{
  "n_head": 4,
  "activation": "relu",
  "tie_embeddings": true,
  "doc_mask": true
}
Each number is 128 + 24 x the weight over its row's rms, rounded and kept within 0 to 255. Layers, rows and columns count from 0. Numbers have three digits each. The size before them is the row's rms in percent of the matrix's.

# up: layer 3 MLP up, 3072x768, rms 0.0223, rows 989-1020, columns 384-479
# down: layer 3 MLP down (transposed), 3072x768, rms 0.0183, rows 989-1020, columns 384-479
up989 098:100134154120142084136091178135117106159139154105089157080112131122096142079097094135147137108167143165120135143107099137149117113167151089144121145116148147134170140158098131142108118111150108121140106146124136118133117169107127144162133106118129121135148125116151130140111104158099137140
down989 102:165092114163123163106121099103119124128112105144110138131153113163134109162152112136113145132147151122122143130122136115139155143161126154113109098126139110118105143107123129160134119096116115140081141117125117106162138141163123162112142134096138055141121131118132105144106144118128150144
up990 095:094117122110145144109075127134139139142152105115109140149081113105111148097148135122102137168144114148110151131123134142127166152140151163100107150127148161114134125136125123104154108129095102070152080129150103121158122110108078080094148124144111093137120171079093115115124067194128131143
down990 095:105151074105138121151147164127101140109135143117140107135116136111132084174111121159137178110130101144171152109135120111120130162140133133145130146119101155116111143111113125127131158143095156137125131107119127100088169123101079106125143103085128116126146162151125097156145066093122112139
up991 100:167149135125156112079126162119119155118116100169135154129111156119128144117120115127125144123121089118133119149164166131109149138137124125114124159090175154115178126102128123100165100149114095113127136120114113130162131093130092102077129141154085129113124143107090132125168103111116121160
down991 100:115118105079109137143143115137168150148126132149146093120104081117160153144127152143087121096093104110128105119102137129134141150112131127128128090108122077104101104131121154163077127167124118179123108133141134162117119111140113124133073139106157128150117136121096176139126173121163135099
up992 098:136132148121160121162106127104101165158099109138084145102088110149140149087152088149103088128101149126097160141107130140138123109148122145123145108135118094131093116128144122142126129156125131153141124145147131126154089170152114133130162127138136140138155105127131094127108115131139161139
down992 099:118121192108119120105114124166103134107148095164075142104146121125130158098085118118111175162133130137082094132146173161151125132100150114123168153155157145119153115120090115149126118151094112110146125136102159166146112115120135178140129148128144124162106131102119118114179105118095126045
up993 098:156125146181103124135132161100129089161150144102093151144114116114115159139126151175177122110132081107087108136135148146124138141136138152145150110152149122178111137128069159179108152155108152149159133138093121151146084129155109148067127106088082134151089117131104138104137167159135094143
down993 100:108086168154116133119158137137148189137143102131110099115115136096153114078132143148145149124124136100135122151158124102128166151090135134148135134139155156160148111084116148154135118115132115111088136166135139118107097124047121129142107136160151120101185153107098135140146136142156135131
up994 101:110104093125135159113136132141125124120114153132151110106182143134130114123117093106123149139175127150093113101127157169135129117155061168152118111175143102159103150142127127175116113148097148138147124158104105106108143149139126131123144142144121149122110122147124142150112129156115157074
down994 103:130159177120108171110143138141095167127114141116122117137151133156108148138097144093131091114112153148089116122089157172089094098103141162101107145129150165158198153132123149119139113159127116137161132140138102164129154146143137149121124097167149118102098106158197116112091097130121137076
up995 094:106100122086102137131109142180128110117123101160150113082165162149110140130092118100124102137135133136149132101117132129112146122173087140112121118145120125171121130141146133111153102130138136160146100164116132139103167088129121070150085128098123135115102169094142105104089136170109120101
down995 093:130150140135138121136145118144126145143136128160157132138135141128097137113128086141173111085127137074117119148092104118165139097093129134120115101140123174127108154132117125161102128100170119150150146130127158145132135133136139089106132132160128094102102089178123116137163169096097095148
up996 098:131140125129162159142127101153103120124169121068114150134130130135160115167124110151141120107165135146165117129095128147121099159112132150112142153096117126104113166135100121139157138136149123152075112142125126131111106060100128149137100098123082145095090145106089139129137189148111152165
down996 103:106115090111121146118146124104162116037122158055105093114136113167182103090097111143128133101097146136164112136100115138125148127120160124140137145117110103158194120139159174143109094141122134115140140186089132114097141105088127156142140113114143142073093075142149115091130131100091092077
up997 093:148132114165138120187115112097138157158124133109109124072133165114133094112099122135101132159134099112154175118117169147144102126120116110115130141099144113120073138109174111095144092119174097128127171118114112091106088098114144126116119120114164117089140098157063130116141106101129139176
down997 093:131086112131143116138156121186141161118118144123146165139132100058145152163116144130139098161114122161155162141154104118094154096128110119139075122106174140118151142136106081164078119120152121152182127105152156105118132124133131098132150130150149119131127150093117138139132158128092086155
up998 101:119157081099151108142157142172131163130117147155126098128114094140156094128143084125128150131123074113140093106111102124145140164158120096117129092100104151123187142170141098149123115132128122161145115129117079131138148085128069163105108118130107128110121146120120120083120111125105105149
down998 105:112119172099120111118149126154112168111129124169155152166156133144141133154132163146097103147112132148136068169121092118120091105151131138155119136134100112116157140092152205125120136170110132144142153062144157132137141140137114129112089118110134156164146163133121097066120111115109125124
up999 095:113153114127130132125090132152111094120116103114158116100120153128172095166112161110141101085096114128151114107115145125152114133104118087130154178125117169150110118111120101117152115099144103144113121152142130122145172140125083133146117128135146144146138104105132130140112118135191122193
down999 089:132146147123095102126128149110145132103138130140123123136168105131141173101114139175153132129139159091132117157097135124159105117145106094073114097098144141108146172111138115117134138144160151087130170181116134120103124126108108125147136115126148098130155159115139108177135140128104108129
up1000 111:156158159137166119166143177153106127130120092156114139119115109125111115108131123087116123134131122130148122145120150119141143153133135137134119139158126128109060141128130152162143110125135123102153122120144130128176145169129135091093143133119100130119127147113107149131123181176140133134
down1000 116:122104144098116151121101090099122133136135147148109133112133146115142102112106141097105154122160153112109151096130123150079104143120146144145123096160030137140130126125164139161122153140091096181093147144144142085159143145116121136184130124155092139092135143179144121095130085175166160137
up1001 111:111120106100120060101166115141135104101148134077082158110135155146127137122112120100112144111149166142140144128126128101098089139163111146108114119093119154113144126122093107152134101136125159154151109100072105136124167111148152123125126114066142146163113150151153129065138169124155136166
down1001 103:123121104158074107152084105130119186128137102142113113144109128114104149133118140092143106126102159146149103099130118146105116138119128099158145138168127131163158146104115128114142132121125172136119137135091131100123080142136128123119123148100105104095130188187150140155142120124183075112
up1002 102:132153129136102180132088103137150188108114142107102139105126139142135078095126170127109153092124126143139129147078154121147107152098124095076143133148144110107093138148141101129138116122180116121126133158167087109187107112140086119123161114132130151152087140112103108165099132132084105149
down1002 103:135113131138109075132152137150149116121078127110116134118148142144135119102128126151161129105146141152141151098163135135150104122082100117143137180140115122074088156122119188149177159134137141114147085112109151164079122137136123093134142090148119152120152091097150099097132113115109046134
up1003 091:109092135124125126116114151087146091178144097138107138086091132113132163134135161132153141110112126125173160073114105104136117099125129132128120110153124106094086120134143101111130120169152111124107116148124116057111164134108151170160131148091168138129140184135140146092076167165132141162
down1003 085:120159136143117148109171098135153139123116122103124116113163186127133099124114109155091126110101211104154167156084138093129126154114137148159128159138119067131142133138150156118153149127106140146115103134123180114108133134117174136121146147145096105124102147129130143146123117112126146149
up1004 102:161193111105141133100145129154110112162111122139131124144145145160119128115121150150107201150110127112116089131085118164161154141117109114140174162127123171137106178096125145116115093143120120131127135133115160112124131100107138134107155157064149082089137103127131133129143143153115188128
down1004 106:146140117169123153108122082140107119128185110138067121127165156142100189127132127106119113177116146142066114124175133105133122110140117160135126139160129146123079120113141116125147111138115143155104166144132100142125120127150160139126113120114092115118118134104151162127124150181092100181
up1005 106:130165120165153145118131147147162143139131111170130101105149104160127128126063105123125078115129143137167153106144139082157126137163101151110089122149115158080114130109144144140144138154115127117157120127138135148150158133122133124103165155137139112136129089141112090106151135138131176075
down1005 110:132137141123110153153133099095124124130101136083135147192105149095142112124111115123107107094158156116131133101111210139109148133135115145142144119144097098122132176141133134161100125138134108104151124175166140130211139130133107147116100137162137133118126089127109106127162107124162139179
up1006 096:119153158178138157111091131115152162096118130097128129103119136127136146082159103150143105110100130137115152200124102116110092163123131129105111132108125116159131153147120124098122104135130116138116089154139170150149063100120078143139112119094110117104166121132072146142137099133118132175
down1006 100:127148154130112164122136094135132105136168170118116133133112080112101138111089089132130109096117108130115129080103086188100111155137125112178100119144117081112134169125127119156138111131135148102114188134112149115094147131092133106134113122158145149109126106142122082180130103143132137146
up1007 113:121177113113106149114114117133155123140120117140101152147157161118129106155164109148127130156126097139144121138106125155150149110109108151120172162125155112128151125114119107126146070118150116074111133173093141138124121128107150107121091177108110153118088066124070126167165109068078141118
down1007 121:126150133103130132128156062161115162127124118111183144115150114086149166130151133132132130106125172138168145139102127137102131101169114143127148094112154107150129127129159116119163148117180121074179123078088128105121107104141092130153098071138116117113215106110145179162133149124133124122
up1008 089:111110112134116120132143116137090125138152145126167149125088123138139133101147117161115115198100127148140157096105131151133121114120150142122134129118170108168131163104118114125151089119122168150145082145122109074162179124149128085158147140109179140117105186134116095120168144082146159064
down1008 076:100154164119150153144096155093127160114116123097111121129155168092134121147109121154119106108148113173170177100106191128120138134122126117140161117125094099115092087113155127092127159142170097111122119128131158119146082145147105166089098127160141127081149103152116123145096139122150118143
up1009 103:101122106134137154158121146091132133137147142063111119094115094097149097140101104142108112073109113130135124108113139119083130088150108132122138129112087133156141149128155130078156130143085122120168110161122127133138120129114077142160102111140091148149099125100091126122108116157170179150
down1009 108:099115121105102147125070148129110107142174136145126161106116121142115130112153120137152130155159130145140098126129138147119173152134131134108128140137151128102142166113111138197128110145124101137116119139111115096167139140092142141123150103135155108174168091142088166135136106153143134143
up1010 095:166147105170143145107096116111121142136141151133154124117107092114094116146106138136167150134097151149085113130144123114181189168130150130111123095129109104151137157157107130129118140150112118174093117134138130124132161145138143113111123131118164081116151145102154156115154111139157132103
down1010 092:126091170115136111096135149128123122120135158104102144128134104124085162134170128139066130192075117146145154097168149112083140143139083144139126150134129148111106107119146127154138153157146110139108092142141136107148099052140176111135147129160096147104120115158143181101094091133114136111
up1011 113:075145119127106132128119122123087173135144133081124095088161085160132152132155144108134143103156114112098138152110147101081123129160104115156157131120106117124106137143132073059128121137084147153110084124146110150111146131118123139166102112139093124108131141122109198130153102140106125142
down1011 116:107102146109139117139128122108116132077126156105125124102094091152115149122113105131089093104105153139148143095185104153115134152135133096086173176135157105127148150158149118155163106109165091160126136130084109169131108124146145124101152140109120142103148084103116132112155177105091111152
up1012 116:169108171134124118180123145156127152097137132134103121155148138101164141129130166150127111139119155153158103149130134132175168126121120163114156135145147115121119125130133187126139156131123131138096137128104085116132084142166143128129155127120143091146123158132159126103134137099121114142
down1012 123:136137135110145140159110154126120135068116083143141113149120087137136161125131110178115136118139105105172144168176084146140151081116124123131170109148150165133122131153089099109141155149140131137093100135115122112087096131146135100121157107147154102131115105125192096106120144164138081161
up1013 099:103149141113121109139067094135090173130147120155105115148117117140141106138103114085109161101168082130128124152130152084107133106135065151147124165135178103152145174118110095140186134109147103116126118117117134105155149090132106113143116124120119118119123141134122136091147102134164160150
down1013 100:116107120125148140109119123072142130165142087125125112093154085119114146146141141136155117116130158113117173165174114146147102160145142078108141128127163144135128114183092115133146113155142160176144092178114123138133145105133114158179126160130158133084131096113080132140125185111163112140
up1014 099:165120118115150151172079139133106167139135117135108136084148146132151108149087120134149128119129081185148162098085161082098130123151126123108152100137148112124135103130141098143157138127123106090112108153144155135096169126130130124127125123084140151124082098092147136175133144129157132175
down1014 099:191179117115154141138121157120141145164121140171114128095158090106146103099168111112133131130141140121111065143135179138106116119148128121178099114098157115115151087113131109143141127195151107161109141155208115169120129116139138120114135160150115119115126073144112083113091095097124148128
up1015 085:139097145140112075125171109148138140171134171093153160102110168115158146103169089173135146116160116123111144146085169086105104124137134187098115112120188123146166162135154113116145100106121109146195124149140108117154143139077119094115134104129154143152087123122128154149097131114135118112
down1015 078:097144166122138157143119156153109114128115118112102140140125112141176081148120149139084083152140135170134147094134141147154154084171121095114097149141097112087124135158085123140146138110141069164121111140116148136148110131138135146100149153143126136111145109129143150097159101078129127135
up1016 096:148118124142116124174157154127108135148091128126094107129140172168111145106136093117129152116160143101151109139138152059114104084107125149090110155087125127125102117072136121120162121133133108130129117120097149132129120111128114139175089161110120090114150127097124130104175126115092124127
down1016 100:119130135113125081091122107151154139108150154110166091173141076101133133121125135147088144136086146116133161113093152195114135166169121101139120126132122116131117153145099116118092107121160117156140082120186113158130125109168168127101159145136110132109105141147142089139113138138165118150
up1017 108:127126114142111149131103107122083133076109101092094103105159130127126094092088096145164103144111141172087161116125114099180133133118100157105159125122123163128099146132071115110189116195091100174114132127125152131131123146124105132127082151111104105121095139119131142109150114123124147084
down1017 115:129138114130158100098088167113147081087150130116115093097071100129128142093095169111136138139143131125092138141148117106130135141125161137136103116172129129100144109167131111094108103075104170140122160054112108141156125126152104144114136157117122130113109146089168107112138135127123110113
up1018 099:110180137141105119147133136121107119124180135143071113080195126107115133100148131112171123109118135124099111141114083098170135159154134150141119158123149112132110132115126107122160116104126169123163108150138170121104130140129130149157117098139128150135140159112120109176107108136118133112
down1018 097:151112082121181135089108119131139157114148101130098150110130110173159139110136109144104097132105107125126122127152134133084141129115175137143089097111110106121112124110131171131133131145198137092168125094093096119127160140146135145102144141116158150064107106117127133118131121170112112169
up1019 098:106130186125136054138111175096136153143115162146141143101146113148126124099174140168096134142113113131068133137135108113127119122102125162075158116096152126108104129148149096126112118157143119072084139111139159118132104102122116132148140122113149152160149113108118142155136123169151137105
down1019 097:119156138097103150151111122142116147079155093122124113139139139119120138109117096113139133131135124135118179115132125146106153144128129126122136107157124118129123145148127132146180167163093132158168162129131150161087139128088115127084116136177166122154119154079154112109105144112128130130
up1020 099:075167140207186168098118132135092146119165105119122126122101142170146128160119118144128135115096146143100109139130164109118173157146088090167061111138107080171075143114119122172136156110104121120103131139150097087131169151161116129128097136152130108156150143103118137088177149091099168142
down1020 096:127130130166105111110134116145110136168085143128115121129135145097104145126120143123156167144175130121120123163141165153101131100119101155120146129132130117108142093127136132170127121127090113150097090103160132161129132134095133167097101108155091142138124115178168153140132123128126106097